From a checkpoint of a small transformer trained on Wikipedia: 8158 steps.
Each number is 128 + 32 x the weight over its row's rms, rounded and kept within 0 to 255. Layers, rows and columns count from 0. Numbers have three digits each. The size before them is the row's rms in percent of the matrix's.

# layer 8 MLP up, 384x96, rms 0.266, rows 68-212, columns 0-95
098:150119139108084099125156131146192149161166115125166107096169151094093202102107123086158108090097133214117121122164098164104251134118104139154117092162165055096164117114147075133123149114171133145120118140124090096127167069135108148129117100098142129103088146110164145080092135137102105113
108:100132115106158129074102116161142131121147143101148105121122170113128128068109139117125082073086063145140099107168153147178129164114103102184127159055114136178141146177107171148075111112132144150141116116177141118137156119129095147166116060060187159164058083133129150171138191141152108074
097:098133162083113141099148074123123132188121147125189085174128170104128096174147124088192150138150161125140138111151095118147135101134111129141132152171139154154086081108131123140142080113154142106149181067087106127143153115136089184111160205160107111191106033149168111067133130098108099177
098:125112155108113100228075154192158125183121138088101156087103147147166132113167139159144150168152095144152124179139143146195176118174152115061128135117144102154130150145091153160146140114125080095114168148130071187136144149094110139136200142089159161132152165174112132166126099114106080086
097:142087111071105099084089137163107096065081195133101099177120109115107123123126103103110094103085151104127133108142123089125119170115082105202095131149170152126133143151173122137137126110105106103093112154114162150140136046120160150094147093106181091141060126069099196192107109122190135135
100:135156159171105115142100197133170155110129121080099142148160102157072090196160075130112083094125137104110146129148138123115146146149111146175204122078121089070083112170092151149164045102149173097127129102136141163169147152165098159124131137063162117140063079135147118125127118115092176137
096:112095079088157101130141228170118139152104135056155124111119099188134127179143089110142171118125184171108134135084137110063155139152133104136092130091112121109076090113145138118071147137148086107172149121121158054144161074137118142199112145101120112160101166117187141111087138180124120126
096:133105152127103109121172111101121091188139090153200100143158126148121172100137111112122136118131116119073085227114109163162149083110078090136141101099088115110053115117036132098105131135158160139147167175123202121143133125157127077078103102073106183118142129131161108156151139097130127113
100:125169117127188103072082144100164118121109119118164156093137156135169084082149104109177161170147122063135089120070142183115136148133206120135106145133154158151158126162099118150170144124114151127097147151125065085169155166075130122045159104137168070111166101115124168154137133170139073154
107:125131169121142094163125194091111141081139112138174149139186172134142095093118155123122083190125152069117114099134179152112124179105170125107090108083179137142138122123155124092126117171151113115144148152086136105149103150126108158140093225159082155120157067101129151201185112130144062167
104:087125156088144156170126200153123162103082103114154100087151083146148129158115180148088135141103096101082152134200142129102099126139182150122129147102164086151176098107141088130144127126085152153093130104106139055053079106175071124123087123118124123088126083158156140148072099142088164183
100:115116131111201109129076122047151117142126081122138112168141137129182111091118140112152171134108107151088096141194122110102177088122165081154146141142128125136064123149151086119132078148102162143143136181152141121164090103176097148111144122182157050190166125121124136096144072177195103104
101:108150182090167146121147122115166131130116115161138135111179059078111110131164123053142206121101121158161190049157104131103160106155045126133134095152158138164089132143097063138123159114103143101114115105108146097108142152104107123134075103133154036123130163129148091114098166132078144126
092:102159132110145162127185101139143169109102117092166122067176090094152149115130138118081105130124083083160142131130140131054212168151148121168112115136150149121121166139098092142141078152149136142103162113182195155100145102199140174112137081103099139175085136195119137127152080099079104172
102:102145206150103106179108144123113144110159124100141061077099079101177063163149089139121188102157104116145079084190077161119089122090115157162132117128150115062089155139139078144163130152126157118141125072096105158127154140178152103125100152092119158084118131152114139065149125130195141147
098:085142159104134113084157211162135119124148110083048099174107130123114138163165113137075121096150151137146142136183185139144174116128135152163093114151085086117148144157054097063125115139138062116093173118133110163167137086134150136113115132159117132133141147149161112076112207157112140202
094:099163100123108143089108169210144132141144122093134100074137160130144143060160089124131185182084170131063078124124115099114091170137094120106147087160060168140088119147133111161080144100176127122137055157147090089143119130111117122177182143123142106057102158108141107114156173127150155147
090:090140162116131146127082143135110122166177162140121030101066156086163130142119094145179153186121114109152129114186103118150135106129153203120058121181076144145155173109138068131100139115164138092139167090120117118042172132154099105126138114141158111077115070081154114147125140116118128116
100:113170169095147129155126061096155116107127109112169189162122190113114101136178110120180126092129143112129139116052077136160101160107077134114109153121156128089152167146156123119200099127171164120083057153183130126174102112197138143146168112143120153107074098103088099123131092124181131089
095:122105102175109113132082078100197105093151122098077187095138126124093196118115086092132119098122117163074111053159114086147074162159074154119139126156113120148171142112124128177114072138119133091173095143192174119157089077099108183118134168071126160103105133132156116143109145116160148104
104:118115098100151102130104117103100101160091138117105157127115124133095084161145129181146130074140101058140015166157110114161174163104125116119091152140175096100134143083053161114108123109154072109120132167143131127127092059097180139182134144110086153134121091080121148147110130189154076096
100:128116091093146148068083150138122140180145123122093113070160113124159148060096133194137158111176064168161110113117098124143096095107166104196112152198131197156128168197083096100114154120123113129115167072138093126142107103137091131127176129136098167100165106116118126095100147131187162107
093:140081172147167121146114163156094095078095166077155212125170143119185112085116089123114168123106134110152200135128088128113119138147090092106174145168153117166133156143150118125179116113156108127127190085132107073125102110135098195106112113106123089190149217112130113106126101126086092162
095:158135190160157111083059109142136149099100207170146117112124153078160145119053094119155089139156082110071091127117102066130168144118118137101119147128133095145130158139127110089142129135083135120119148107103102065161124060107212109102143115125114120090160110134072183177121116105166090092
096:151218125054163146168122133125105140126147049139090128132156130130112135152111128116108137104161129111098095100123082165098119155116189152148172155143159095140134132162131077185097060133116124184140170088090102135140137128126089186142097155142111088073187160121111202119161093133136115075
102:092183137077100152136146142062117149114112154117138091111094152132080056189144144146113125154199083157118120145126091179119143158200164128129129139124110057112122127152109163179148164083162124142085193138100080132145148099072102097122133144126073166138079109092076138122107106139079135147
106:133126156135089135075122126198164102184094096143115131092093178160156051120116138184124137184140171132156144139102077149099152090097115096139137095134138132075138083125121131148119102094172082155112104055143138129131084075108141105203122084175135130110131087121174161166068146168150115107
096:158171078103151150136118169143119134144172121043127114122158170090128129114122038097169188145191119111157115144123086100200129096211151124137155130109104084114102117108105156111141109127144145107107069115048053137178142149104158133111128120111118158123146141123182153116141153093142146089
101:085158137126191158154071173154154143107096072136187106120107158148107174171118109105148142174160138100060130088105145171112094096098116151059127131134158130157151140099158156118101102143096107091112107170091179124119125138073153197077096104103170108073103134111145126138055153095151107093
099:117118090105102121119126154092073126062185118148085099176110113197094134126138113184113091096062069077072135110183087120109159100111110125114070138114105123164100148188117090166100133160183152148112137107109127121124085109112124106153120094155137092124205094149135145177129148161143163078
094:144096110078090105079141143117082077140120141141143063121148158161165062151111127118082120153178106110106144121118108173184118158143133081183104141093100170149117126197147113109128132140177123121054092092130138132151085123138191094116114114154125107134101179151150215173168177131164099105
108:128127134094110130128093136117073152134110151101083064133204134093135125141098126153177123184090125119110076068093148099154130097115110082086116098135169183060131160194097109208085114113104094137166162126158119144091090146200130100101124131080108143098140151139134118130141124141153077185
103:123142143112136151157128104100155139144100148077182109079111124158103090127070171119134213152111093106142101080194117175127151126108113108163137052145050097098132154121090161173089187114116130167105151134116112110082136169170170131137177134152151089130114130150138197162084099171096142133
103:146115151120127141117104107181151144117104138148210141137156163194130148172125075157175147087123104183102054067112130138144150135164079074113109111135178157192130164126170142154133136063092118136101084079117127171185145100139098136128161122084162181151122158144137153070127100144095109102
092:108192106137143175142069040115161139107135123100119079127142128141128171123108077125120108120054125128091083140113093155142148118135150161151184098146069129118176145156192121167129085054123109106155085062137152153124117142115075154090147161103129117139088165154143105093133160075103153179
089:126074130161096147150102144063140099138111090129119086096111155110083161062104054169061187115153115139165090122150113103080107155175113159114106127110157122162132100137067171122064160088085163110066139156130125153122132156163109118105125144115145067143151070078134168115119128150124071110
106:115093114113146104136134099134128165116101139071164139126154151149074121109127125160179098157148105146174186096106118164195115163132088098103098134119187072150085119153192131064160135119133154162132155064110131125176046109223121152110178148130129130087143137134165125112113199122131139119
092:125190135124157095072153129104114080128119133098138114090107137160096095080049100105133156147151120153128129139085106206145134132125100116084128176086136099127164132062136117144141094084158158094128137093142150110107095106164083157091114189139123127199134187138185049125150146162101140182
099:106201159098109090053112137142144139109080136086105088141113208189150158195139103199161136141126120148134124184128080130130122075134128130101172096100131140162182134119109141153124102109142083141132087148095120165148152086176116147161118136157148083190125134105146139073100082094148161171
104:060099065138115145098123174107172159057141120099188103140092113082178147093168126104159151145104163114131112104099098099124182099159123124151135066154146112080170154081138131101148084111123118168132125151065111152162140141139098156118126162177098090140109071158178102089131112069094081149
106:157145154086121188115129156118151152154088065090125133114140140151099105117166148168127191153160127164143079116128178113116070137174066151083147086094101176168074122181110106122133117159160099146066145156072125081135120140189139116112109159176118115116133119157156149186122184161084099168
103:110106103175087175134136122092111118141160179053096190110151141167103170168085158112191135146090105077141091121133127115158158134136145086151083163149139112146152163128143105066093103080097103097139151120077147152154087103136107114150175159081118093135153067134109096048129121081150160162
094:056117114090139163170124082126108137115171080205138152160155179085106181123176084116181133132137104158142111086121093129122122146133084075142150123136122063155109168131176145126067155089162150136096120096203096087117154118150133147141110100142116112130166147132132131119147071211076115114
097:107139139112064136096120079138183143127169146161126171112154106188133130156152162211083139156179124159146105061239122163145132128121121148140124056091105124133127129179116114117152137099149131159117131159091136092146131135148089093168108122117175078138127167093159120105109108143108123042
100:077122141064128157110083120139155116175153183078105119178098122083146121115122137158091090078130091118109087155140109123170099098134174144114094110100075087103216077147155122137108092171069127143123175143071102058106081072122152152134144094067158125136144134119147122100136092109145142154
100:129128154056130146146142165161146142149130123100100137120139164108164148125123169138165144126060145145108094057138133148065150159079135124198080180122116081135117112113110143141117111114068144099173148086134098153138177155183112039081069127177136140144124180161148112117100174176094111148
097:165095149102108031113129144093080094162121141116138126130144058168148100092143113084131149160109118091131104172149101122109157104133112148161104086106166122134104096139116105078121086145107143062124131121107117178170204117160157183139123068123125144172066074125170087093084080166148154140
099:132123193152128149210080142126096163096163140153117130163126088063143173129119141113175155108161096114085111125144122147176136120134117106094069115134175127180169165148206114084109101055123128168145157122157104111162055127092191133134106156111188121135100138103124144198136112148130130143
087:178132091136159079109086124083155111147153125098152088101165155096108098100161126176114092159097166163098168172159174116163183188145074059185166112104087137138092126120089079100140099112148148109145188161161163076134149133138162164118126088109113134142093156129161134183066120111137158112
096:069132175115134176119098055125135091070148164155171173127125127175169145121105141093129124165142110139147109097120238134106119086164146144107109123086131126082151143151154123094102079114027112091124118111148127103177109143101148135147155139129099095105144129100155077117136216140130102098
090:085144136158131133067107111116128172107154076107167042099120151157141117172069103160140135125137109105126049041084129144112132123137055105207139112111085160054133071164190150160118144135103131090099127159107125129114104142148181105117092129136140165124143105118149112118110100148167127125
095:110117065134122112145110119131168080164141132082096101135131098155141169074101100106118119153184112136131092141145148124120151082104124161116146155125133152168079164133160152130137127162147161173168176105134179151108120166130176136089246055070193173123131107140143181148130067129101116125
090:162151104120128092109141116126103079156149071124083169084149168137077135102109124094038141132157101110106150146108124125141156070117131109121142101100146095119156141186125068161147097141203158151114122135140175170118126146178168179144136059121115122151168111086131125243150116128135106158
108:175090096138137141124096170090138127132170144155155094126139107097160129106173109111126105111142087118079213154182092141135166144092079147141105119179125127115136107150109118159116071144204123111111084138171147099105132081115148105053138113137079130084161167105085098178094217141159132094
113:116096139067106090073119155141159169086127123113136149133131141141079104136140151164099184182121065134148076077197113146119096137095114079082072110100108125124078097111084125114113118167136111086119112116075082159177165151123139110129135083097116047147110170103106124139127166135132159049
099:079140115201203209116151127089133060122088120082129094108144097140108151113134154123115120116133111138123150051174152161112103103170098103144098163123133127114058119164135158094113109165138134109172152129124149139174095158135144118147168101074111148128123056129160150095071132106156047100
099:164131147050140105126074158174123107123177136119103118111187123094172163157163124141102140135171072102163126093140110137108100155154182167125127134127157154124135121227140126121108092115092152105133118169121050096132223138105045113100154158171130158141118129149116155104102160084133114122
105:079160073096105148123098121155157190060112137094123101116138163120103099172182118132134161199103120158169175122175092102133088170084127103123120104166146137136207142143114141127153115121095147108198174126101092130123090140137115143140098187125133130090130155126140084060097185197136157143
106:101145129106070145159100099094149003114160098145134099118099153132096159117113081146111135129090061147166134151057084116196178079120140145133134112099082063133175152165113097123141153149131157124149094160092144187129138099139174131112136075186130138122141139125122117120159078148131096127
105:111088064107146141130081167125152077101114166113108102107133140139124161146118100115122126122042130118079148196080166184127078072055128153193126157161157137104149092153153212089144166116116144148107104150085107110167168105100127164127118145077113168104149116181110125125120087103138116101
101:165127170134120127101132116151167170119153155125115177109126139085183157117128095117107175150123112159148135133136173099246158172155115181134116154113106117080102203145083134142178119129114076107090149094078112104171146087134158146123187079084142098128101151082105104098113114195116143156
094:135167205170104138095111174151134137149145154157115142139179157097102135075174100137126103138164083150149141082141151110162140094115122145127215107087160111150112134086156126136118104144139101117196242145126100087099150153116122157085184142124118136115099092158102145160153133135124203180
093:128107177115158100145130156078169148095108058029091085092078104118121066125134131082092138156129167103165090127062132194122064125131162200195107115151183156117122118129121103116142155068149154171124129110147110150118112162138109157144125148139160109118106115078144148137108082128110152138
098:117084110106107105081157124141164141168160150121174138123115144232105104082144087129175157086138158120178143146135158146098173147108084159098135105083134168124153137091101155075112081114234162163125086153111161140175114127190157161144147157142171077104134168141100139112136123154116153126
098:145158135060112131118160144110085101109159078147154149149125112134152089117118127121199099130112142096081105108095112107156185169160137122173074106058124064101108143134066073126131134103184182179131177151120199109132109171101071166107123114116125123171133121115142144085180137106114180097
099:145103096097094125132140100151137140171158131165103128132117133184085123090105100154125159109197166081045076087126119080077155156130086146139103158140103179160136080122151123088082127150156125105125134122097198153085202154141175129179118171154087141070132121123134153165118149115153065147
103:147099167133114101121131167094149061126169165172150134179098130131145105111115106175177160105137154142114130064121139166157119147125077138171153163117172084117139164197158140081102151110141146168120178159170131186147142135150191140118137089176123158113110137180081148064071104115089106072
078:159132091086179110132048133149104110123080102173068170175138105125171120155142149118124096128112104107151074115102054142115144106159144162125063130126161153100102148117114097127134145082141124148031117120118155155123073086087153103130132122163077133091100180134063064138133171110102120142
100:087124159113113086132095192138108136094124128118130126165168172155040141127146112153123107180146128073101087150152107157086103129164063101153115127127160197117122109129115181066145179140124078143148167096117080154113119102155144105086090129151110106090130107102127102105132197149120169039
098:136163186101134098135181163142060097162115189154115071083166116143124145109145142185146157143124114016114135125129170152166130142101116188126118119122131160144085170148037104162149117092126112102131097110122137133128156180098127099126154116115172094129057071136113105142123123083093142131
105:076080154129155129145205107106080184140106159104140094144163136117165153181128073175083138189142158149107151091095117179170216141186091140102162106087128126067128162156164121106118151088121147140136171131103155134119125180104138086146168136144094140140110086092127129157135166133087081127
094:126079189107126116088092128105159102103144178199123127110135139154111098160107094122201134135174134098171104110151087109140121111123088158141104108102146088081126114105138137132167116149177128107155116168138138110079154120097152108132089121083137168140085161102210015096153117162101178088
099:118083145051126075088124224188125107104147122135069139170159108073143155072106156168112138124113120166195134129105134129209095135106133189111095126132153096128134120109097193114131153143099112164121166109152097147147176155062140116111078095121140149123065133128104157115138095124128127140
105:156112172113132151165128150070146148181149125112129120152124156129129071155167122082143199082184067123113085074109119099182119125152132128108079136154105186131142141157104159079155082157206150115118148157065091108147109130111135079161094170117112082158182105088157137132179137152115119166
101:118100165040094118173119146174162158149097096133106112140198091127095138168116121197127186079078167066145109127150118139123115105136129156156173196117153168176171093148135122177164135136174129124095099064140146148099136119084128072078122113110146109132132142132138153131194089119112155144
102:060135116113192129092154123137193159088106169118099131151152104153133123171082089130126200157085122111150109175083108149173131129126113151077102076128086122152165137150145118133162174170157144152079143152132099103131110094142104120118097195118196132121158138129143082143041089187138097107
091:108225172122033150107085037155155161117167130101136112152145190086141143082122110107104180140110129090132147130165130096152162146100115110120107150116090125143140122143111124131109109102161110148151118103094172102081112107207162126166150104137136117100140107195124154188155178113091137142
104:132085155123146126113163166158181146077095173067122058134093178197148129150129108209072149167099074122157109083152118121087123118125129098134111133162126121145164149136149161162153118151118152175063146136093071069104145086114140168101096124093160152117093090132066133121149126130140150175
102:092164182136121136182111108085116088121098100110174142203157164118122084080136126056173123147132137156132101162096154088184056111063152182120117137139154102143060169092129121134138147102093140139087118118107168111145108098102149144166146093095073166186099093095118117159173110109110115131
111:107134198158104152125080093162154123156107103095175136140105119121128213081146112185151160117138088146116089185138147143130195150102143152162076095117072124087150153123109103120102107094135162097157173104065105085158110136110148118108092115108150121126168113169131157182105128154122231116
102:150077160085199126162063136173113142090166095144181068137117140108157119118156107114101118134101137125106105122117000152177101129103109143159139100115117137172141121176208104073161136142114095160196145141120141092114172164104133123100125160162141138116137110146150137172130104124113130078
117:152128081145132138195028094114126064156185140082117176103105104110160157091102088147138185134181118136139106127138096195111097096114147118104200138127099125070195131140115087112080139118143146186155183101125102139089119142102102155107159129131139079116133108161126117173083139119146130145
096:160083097156117169144110108098164148140189134114222120171129174142093113116211095100159148144150131121150138121102083108092141133113215184149092130092112138138149134159065132112153098116152159144136188147119144103181157133162115144147125188128160206098115124171142160076145132120105112115
107:139156101137125148096106165119124122123142124093097147062117092122113073105149099123150153132099119103158097095097163146156150083104161094094108187124150175116131127056137121150179088089113105131082155081091125090124126161147137135066210130114070100199111145145195111137120042141118146084
099:133096113064120067127166134147136074131122054136205104086096150156092146155117126100143128192142141184120129114110126096154172135143126118106115117105124120148085150114099149099122166173147140215138079141093116073143156134160164144207145173141115164129084128145080137144137047110149107100
110:114149089092149125124132103060132149139128167182080098084139127113135093130154140075132119161136023097109140103135193163134154156152148160097144123146130122129185100104176190120105118144104110171104149109155129073176115107135103148171128129106107118093111140128092205172106116115168066202
103:132160144106105149121136091124139119141127114095137148121140206137117121082145140088150082079097096095065122121153086141083109126077095145100152131173145148087103133083101150132111162117107069080079193089134186112125187084075150078130161128151089141127206101179139141153152144063155116135
103:107066108091144160188129127174142119126132059137065157083133179111179116158088086117096049181134122138172145129111153156173132143130146111062163109104138138144141121092122140115101155142155146142121185121102101132148153127142114133185112105132149179164074127179128142152167172129194077185
095:096108142095141096148044110083150150144082115129088130105173133165104080196115094159127107092088121105110106167138138143121060170106134159115121166111069102125085210171186064159140123082145113085173119073147105087144148116111101108129142117112082171159143126087097117140144101137143174125
104:105150117055181161156118125161126153187142122106132023151080089144092105090152120139181139146139144086168099164122149124133136160087111091111145201095130120093101149122105100165172148121081156111119114121154143144095082108120064133199069115114102135166113099098133127096121076136074138150
104:122148088097181154150093155125104132193116149069139119164152127143138163073143158155148216147163108143061126100147145139167135125103151147153147154087158171134141073105086111153135099152120147178185122133143063110106140182149139125129105175120199100128045162102129122088138065117109125133
100:163117087055130128108129173048133143080104175122143125123171126123089106120097164162163140142129148084158142131145076107119102095126138134137185165113183109141141086083170094094163153169154197107134066171113140072130142115135125082108166069075115085114104119079156137149183108099136104138
103:135119082145126122095110098130178073082106134092116111129084179170155175102161131075093168142094148132113114112120146064140201151087126125145158117187082128119118152115167155161102146141095103153122085085096111131123142156128114139136132089165117125159177160140031154099112038119162076119
092:114101149103159154183110127079205210054158141132172146080127150153181100144093155082136121132112129107165136107178149167173125137111080094155083138113087121117154112130132167165142174148127134167098126084174110167159118151170179113121098111134155152029143090145156127107124126135140157149
098:146145131080108162117107176191167099123180139124177098119151171099131091104132142140162144169100135063170091140157132102124174136108138117102141161112109183134134119140097150224096157115099153115109127140207137159087106111133133158147145081139134128137114150098130126105172210076063094187
098:100131111096187132144101119179131163100109131126105151060134115119099120167183086129152161112100111119130140127158116122145127107114075094058104102087063103100143132097126073118161124139103122169132077118109163197154061165161170130145075131094102084132122191167098134157168103161053161125
101:120096195117145141142095129088141160129147134092083131065164170148115120146128145151082130123184137132148136123041112185105111137085163137107100132139051133097077126167207123120098136124122093115062146182093104069136116085089137181128102140095103083129091098080153108109146101144125156164
102:148097121131122157116157157116172088169155173138076195199103110106097112142122077124161175093163140145155145039105127149102125121139151135204140137078120150150135155118131125152129141079107121083139129172114148129090152186157195134122108171100111124096102135099074098147069068163144159091
094:183142119114117119167118141107139088175201093133198073183148098174111126139134107146099123153096099121067118139183071120153076137102159167141144141078228149140081119132141135112121144103135151112173142121096117163129102114131133097076145126097124124144179163162162131183146173147086137185
106:161179144111111143110068182062109085138148156149094148136115149110175156127128099123132168166094134122178168101166070101196137106140121163141107132118154158146082136146061116163129150162152129068064152128150160108105128162123206163129126093082093155101106164171149167152119155104189157115
106:134124163091115165183182086155155162200107164127106108068135070146108110165140127162158150078116090079138164098170164103115207121103177137144135141109149061057141147109193126134124065092140065123173092130136109128092143149162087149145145095102121107116111105131111147126137096170116135137
102:089132106110143132125092139109134060088123120185119192160096178145128181117173064142129110116148147132162118148111143130137107172087118160163051043076153130169101147131153122092171136128126137124141118084159155179131150111039163161114108133130111098162080171119161082184145100131147105135
101:156129106079100111115113155161097155112152099102087146132107058132162115100111165081116153193121118088182103117130116175174190137163154105106128133099166054105115108146110111119120089094092169163110097107151082096175172094178163099226134123128104101119139168138147103113076144139115123180
089:180052155104159105090158210179147115167115074070059127116135145169134155138156114112105134165124133123094089152108121109078107125144160164146156085114191163118166113147097155103116134173073150143143148178133114086110159102077081108182137129154100078149129102090135128122099151178086140134
101:098103160146175136120111201139144119138121144140140121151164182110061113150136142174066142185132093098124119105104184190122143150159101211131077172133155068161154151154178120133076135141091153132135124095093105137119142106082150191092118142172114137154146113122176113176082159152180139100
099:177124151119156151126092087085112159164106205061124098119104104092116122113174084115152145118101115106098156105094118073130120094146090189130145130054153136095132042131146078141157134153144157084128166155188153100130105182145100093108119136137110182099140111127108186095099105105127093069
100:092115133082144162077157131220116109172173126144171118148161123133077111117105134082130125153154159118159125171123087130079094105124138213110152100128168100169117097150107096081130098137129126137160065155118145101150142093133146165126131163120042153192194092129149126117132065176121149139
100:134114096084106216093063132108124143142199211185132091088113144142145125129114145099157118135160163094154077088169097147108123150088141138107097120081126101150145159159093125192062141149115158156148172157133136133061168106147126135073177141116124073165106117105103138148143112167107117143
102:091140121112166139137189160085141153090085128083089165038175100118133110162128134074166139149089088140146162166096121147042104115136106088195097139089169177131153135124173120128139136132110101116141070113099187145143167171156076076168128165120148148128109124165119088141140131161139120168
104:103093142101172152140116129232145136112136155130095141115103127161115159032158110140140152124113068099106095119180138090096133159078094147121086156122131121151180108144092134175112083154127151092161154197130099167126135115109111131134091089157139117093050087063108116154146174129160161150
110:058146128126131153152108132212150092126130117140138107170171127101163125065138129168085091209151139162113147090154164100091066115122123140102069114095131138148126110091144077153112134161118093119125120093131169140194212163137142195111152114124095105131095146106123147097132099115079096066
104:072087108086160114060158133169127097138149163137079121129123113087107163110046120146131133198092081150105118132119136179141125195135129184083142160104135146185122150084068138103114097142118130140100158159162112155093186112116151082127098137118067164141178116177113133089098081136102163135
105:090113127104112071117117133138148146158153132120102037127157174191127117156192143121106143081105115117163156104110091124118159149026133142116091140138097209141104086148090108090145147117126080128143201105121125106142159116099175124113173151097137140110170152150122126124136160094179177197
106:117068206100140105136117134128078127114163207144120103108113086075140141099156112147118115190093205107140127085065123151167137160100117173136094127115091128055078148131162168161121170123129169087134130105134122150103146154071100146130088161112137132168117080054097129127093141122159101134
101:062167134084138155133134128139154114107152133067148177124135153072155122070109058111092146119112153131158182066176127160085097111158125121152113153126090104137121121097187100135116170144154164142109127118159153132106140083161140176141087128168099199179144165083100146110136052136083183109
104:196098154073119098094152144168185091083141150117143108124157160053104133137060182140058121102169133075188166125136072104104145185162081126115146110096145104172146166109080098153127120196146136156137125151131076188131146140123138111133097171148139090137130164125131143167130130139143106161
014:122118179088102129128056160147117059150191165072078096132174123181159118107154082084107174142202105115097106101121124173120153136124102128132124139139092121085150179116093142154106114076145111081161107103185170134129091136122105117091092140104065138127124136145120138179131122165211115135
101:144109116112105124145120146147104167168146112136039087131127094156151136109083111145097146175122138101139123099179105133107157146102093182153175151186150123104084143132116123083132110115217104164246144084083075165136160160126138110154127129094153133082150129110106168092136055134133124118
104:127122155125141163137143113117173093141113123103119138088173143111091087058080110120124177148143175100176123087034130159083156108121164162190096093099139104084120114113142136117125141141092139109168127097143078131058071079192177098122174126155098141142099112099108140119120079090144108189
100:187113140112137121067123202191103077138164126127177099133079112155112119120183181125127106125088123058135050142118130127155148100096152180142136102085090158124121133115126091095137132152071175145147135148170172115119171114181087115186095116118083145108105110162103047123142143105119121117
094:092165154189100154127059151124170112129150169044128091096113142164117160107191165139111192165118108127102101159117118168152104070140128070089143133109092082130100163143130122208124143149200146093140148101103112110117085160179138182114105164137168125144143163167150153125109140130171157135
104:149107161175139123158075110149151123119123130059067172068066092144105092138095087115101150141113138085124120087131098128079133147079121122105077196110123141088124055148126102182150142114132111122072103105084133141126149144168133134185169171136096097089109084114171113134095133151131049093
098:119088121082100187083107081095168205057129093142159125132093174098125145122125062116054138223132131133131158132102159156157145133133122103132195133187128114136156115159158117105146081078104131144126104140082112081108155113143110131122138131046143134142110096146134143155173099107138165095
108:113151145101136170112152149107154099188155162148111074139117071133098161141125180114141119165088116119122146136134135155164152081072081109179128146180159175090129125118131141167068141165113139176122164125090192102116061154155190101129084106117100139117064140197164118078099162129146147085
104:136076113073153154130171133072152153131028106081100181094124117193146152123137121122176175126183120179115166145134162159112112126145081098106099142133165121156154117175137130160112165124129082117123121106149126120185100125115141097162198179123128194131194137143148156073100089116114103152
104:121080106127109115122125224104178131089069112137127094148139168108115149107105119151046199142133081075123152091164111135108089101109120178105066143181155137127124119135136120094149075143084150128158112107125135202150139046088145158117115100180128101105126168158104147119129129167152103157
098:130070134083137174079135171116188094135090159054209111130145174136152118157062133162129146131128143120131152091133146139112120143136184146112153067110110089191098095140131162135140155153126117085150059198115113131080087122111140202087138131120149093172116148087094121141149148158149121100
103:101135143099170164130061138094141130117091106145175081140097122137092123167143206176071080155102064075137115143085160144141078106100164143116120103218068100117078112087143084162165092087117087088145125142126120132164080126066123106105127101103153100118117141148157156115151112137133115102
106:131108166077122099098098153167169150175154126149077080163097049091108068135165125114140129120164140131132094142133121084128163143138087088172067134169131144107078159115077152105115167084138098127108135078162117091118115152160142185187202124147143113194104168144147102081108147113117126171
089:142128202102153070155134111166128164165119126103088091114170093069127143126136157104109134137144113140129147106127116086127116128089110155180058125158139124117102110086137113089107122172141057083117125151190146235141134166159122090124122087119113089180157125129166151194135080132112085181
097:107102141099113148128102128175122094109148150112121137048138150162074096090167108159122078093134045112111149155098141157117116173096142148130097113167122058107181166132176113134171120133135150064088120153056131105143099104099080171128150107144140147115153207106099103061131078118118153110
099:128131135112169137165121198131092126106123161110104126133131075068132093130105098166162168175101094150154145138128126179131153153145121135168098156114155118131087184075112154121095104115141125183148174115125181112031134059112094040153127073109181140113133129173093162172165109123127113148
105:081117072093093161032117128098167166053116189093132115109114158182134112094104082113114141128091113156166159158152133027128125072112148155128090146189112135129156072127123125120151083168114188147118137116128121098085136156134135153169181172087125129165139118100123139101122123123110113138
106:088134131128135067133146082119120098102194141057163158050104094153072100140150127110117113088124105128125126104135113100130154139144110145105098162144095119119140072179124115112131157078124168104104125151131149192139122126134104113145140124076079032147207189143122116198138147121112092179
100:156102146110108107145144158158073093154149129110140172184154082115081116132095097158162138080087101106129145063110131151167110217125109166161125125088119140122102089173125135086154143094155086166094133129157118117051196177066118100226134115128145129159119119138103121128156104131162103106
104:136083136093129118112101106144180116142134184085077124130106096116158139174152111133067093118089069125165095157078150105101120051129154115107147139091075172153111060129090090091126176108132116163084202104144173082130164153150108114104156100131141114107142174166125074189142143146159110154
096:140055173105127112139158092108142109128125076133130124098098091186118097138068120136127157227195138152085091090118133092068113190150112167117120088148170111089079109146166129092110084119093125109104118152120128092167114175127183145166130094202098146114153106120088118127090142150132099128
104:156130063089128128144115114198123162116134156095146114127175145123133125103149156176109139164155118118077088200153105193093173124128125129097107145112118158058143123153126205145148157175156113172086098108129180161160134134164158066209123166105144154093140132125133101101088141142112129057
108:178161126114071115194111201142113119150130106070070124173128072121175150131139118144114137133128101099103160092098070111114141106153108115170153174109181155149088099095160152097142172124116145122077104062078159089129123153145151156158110190187177134154107152158152129104139132138139065168
099:106150125114132162114125102194151174086125150099137131109069120160149161145126053166128121136121153179098103136185124057096157102129144130153082064092080129120166104139129129188142123105131156109174100117127109146145144101119136066168163180102170087167082112126152062112155108202115109174
108:095157126116109192105048136136121093121147134125156057129167142190131107152081123146066158120146123146150068183151149143104181096104142105093123142092112181144163118123093158105081149118185132104130119141089143087151139137101114202186130139110131134145082160168141098092181176106138107189
104:112151192110128098118169160133112115150070116105082124154194141143119129045180146145151131129127070130113099124121128130121177134115128086194177074091104148088080093121106167124105097138114122138082195168102109084129128121142124127120118110120114160063053173137116141162094101142168154199
101:114172142095084158147075164153078109141188136108161100123082158132120100151146099118095144135156119114156074078122108128118145104096146113151124154110185148133125137172175111110149176122084176188144104144110170171118138198130118168159165062136113159106154184083135161103064153118142061179
109:107120143107141168084146155133116139124082192145113044092170120082092175122076098042147140152156110069155092135124133146103188097103137105172153158117147114139206161143059105118085108098072123079151097141148088160119130126121144114122127130115137125126085147111124103079121165187101106156
090:136093138098154220146093110131132146141169150070121112110086130096178129056056137145120117068169185133067097141181117117118189120134137134096140181150119151113134106164134105105116107085157113162095162146137128156115153152091072076165144140134197120100136065126092134101116108084151111124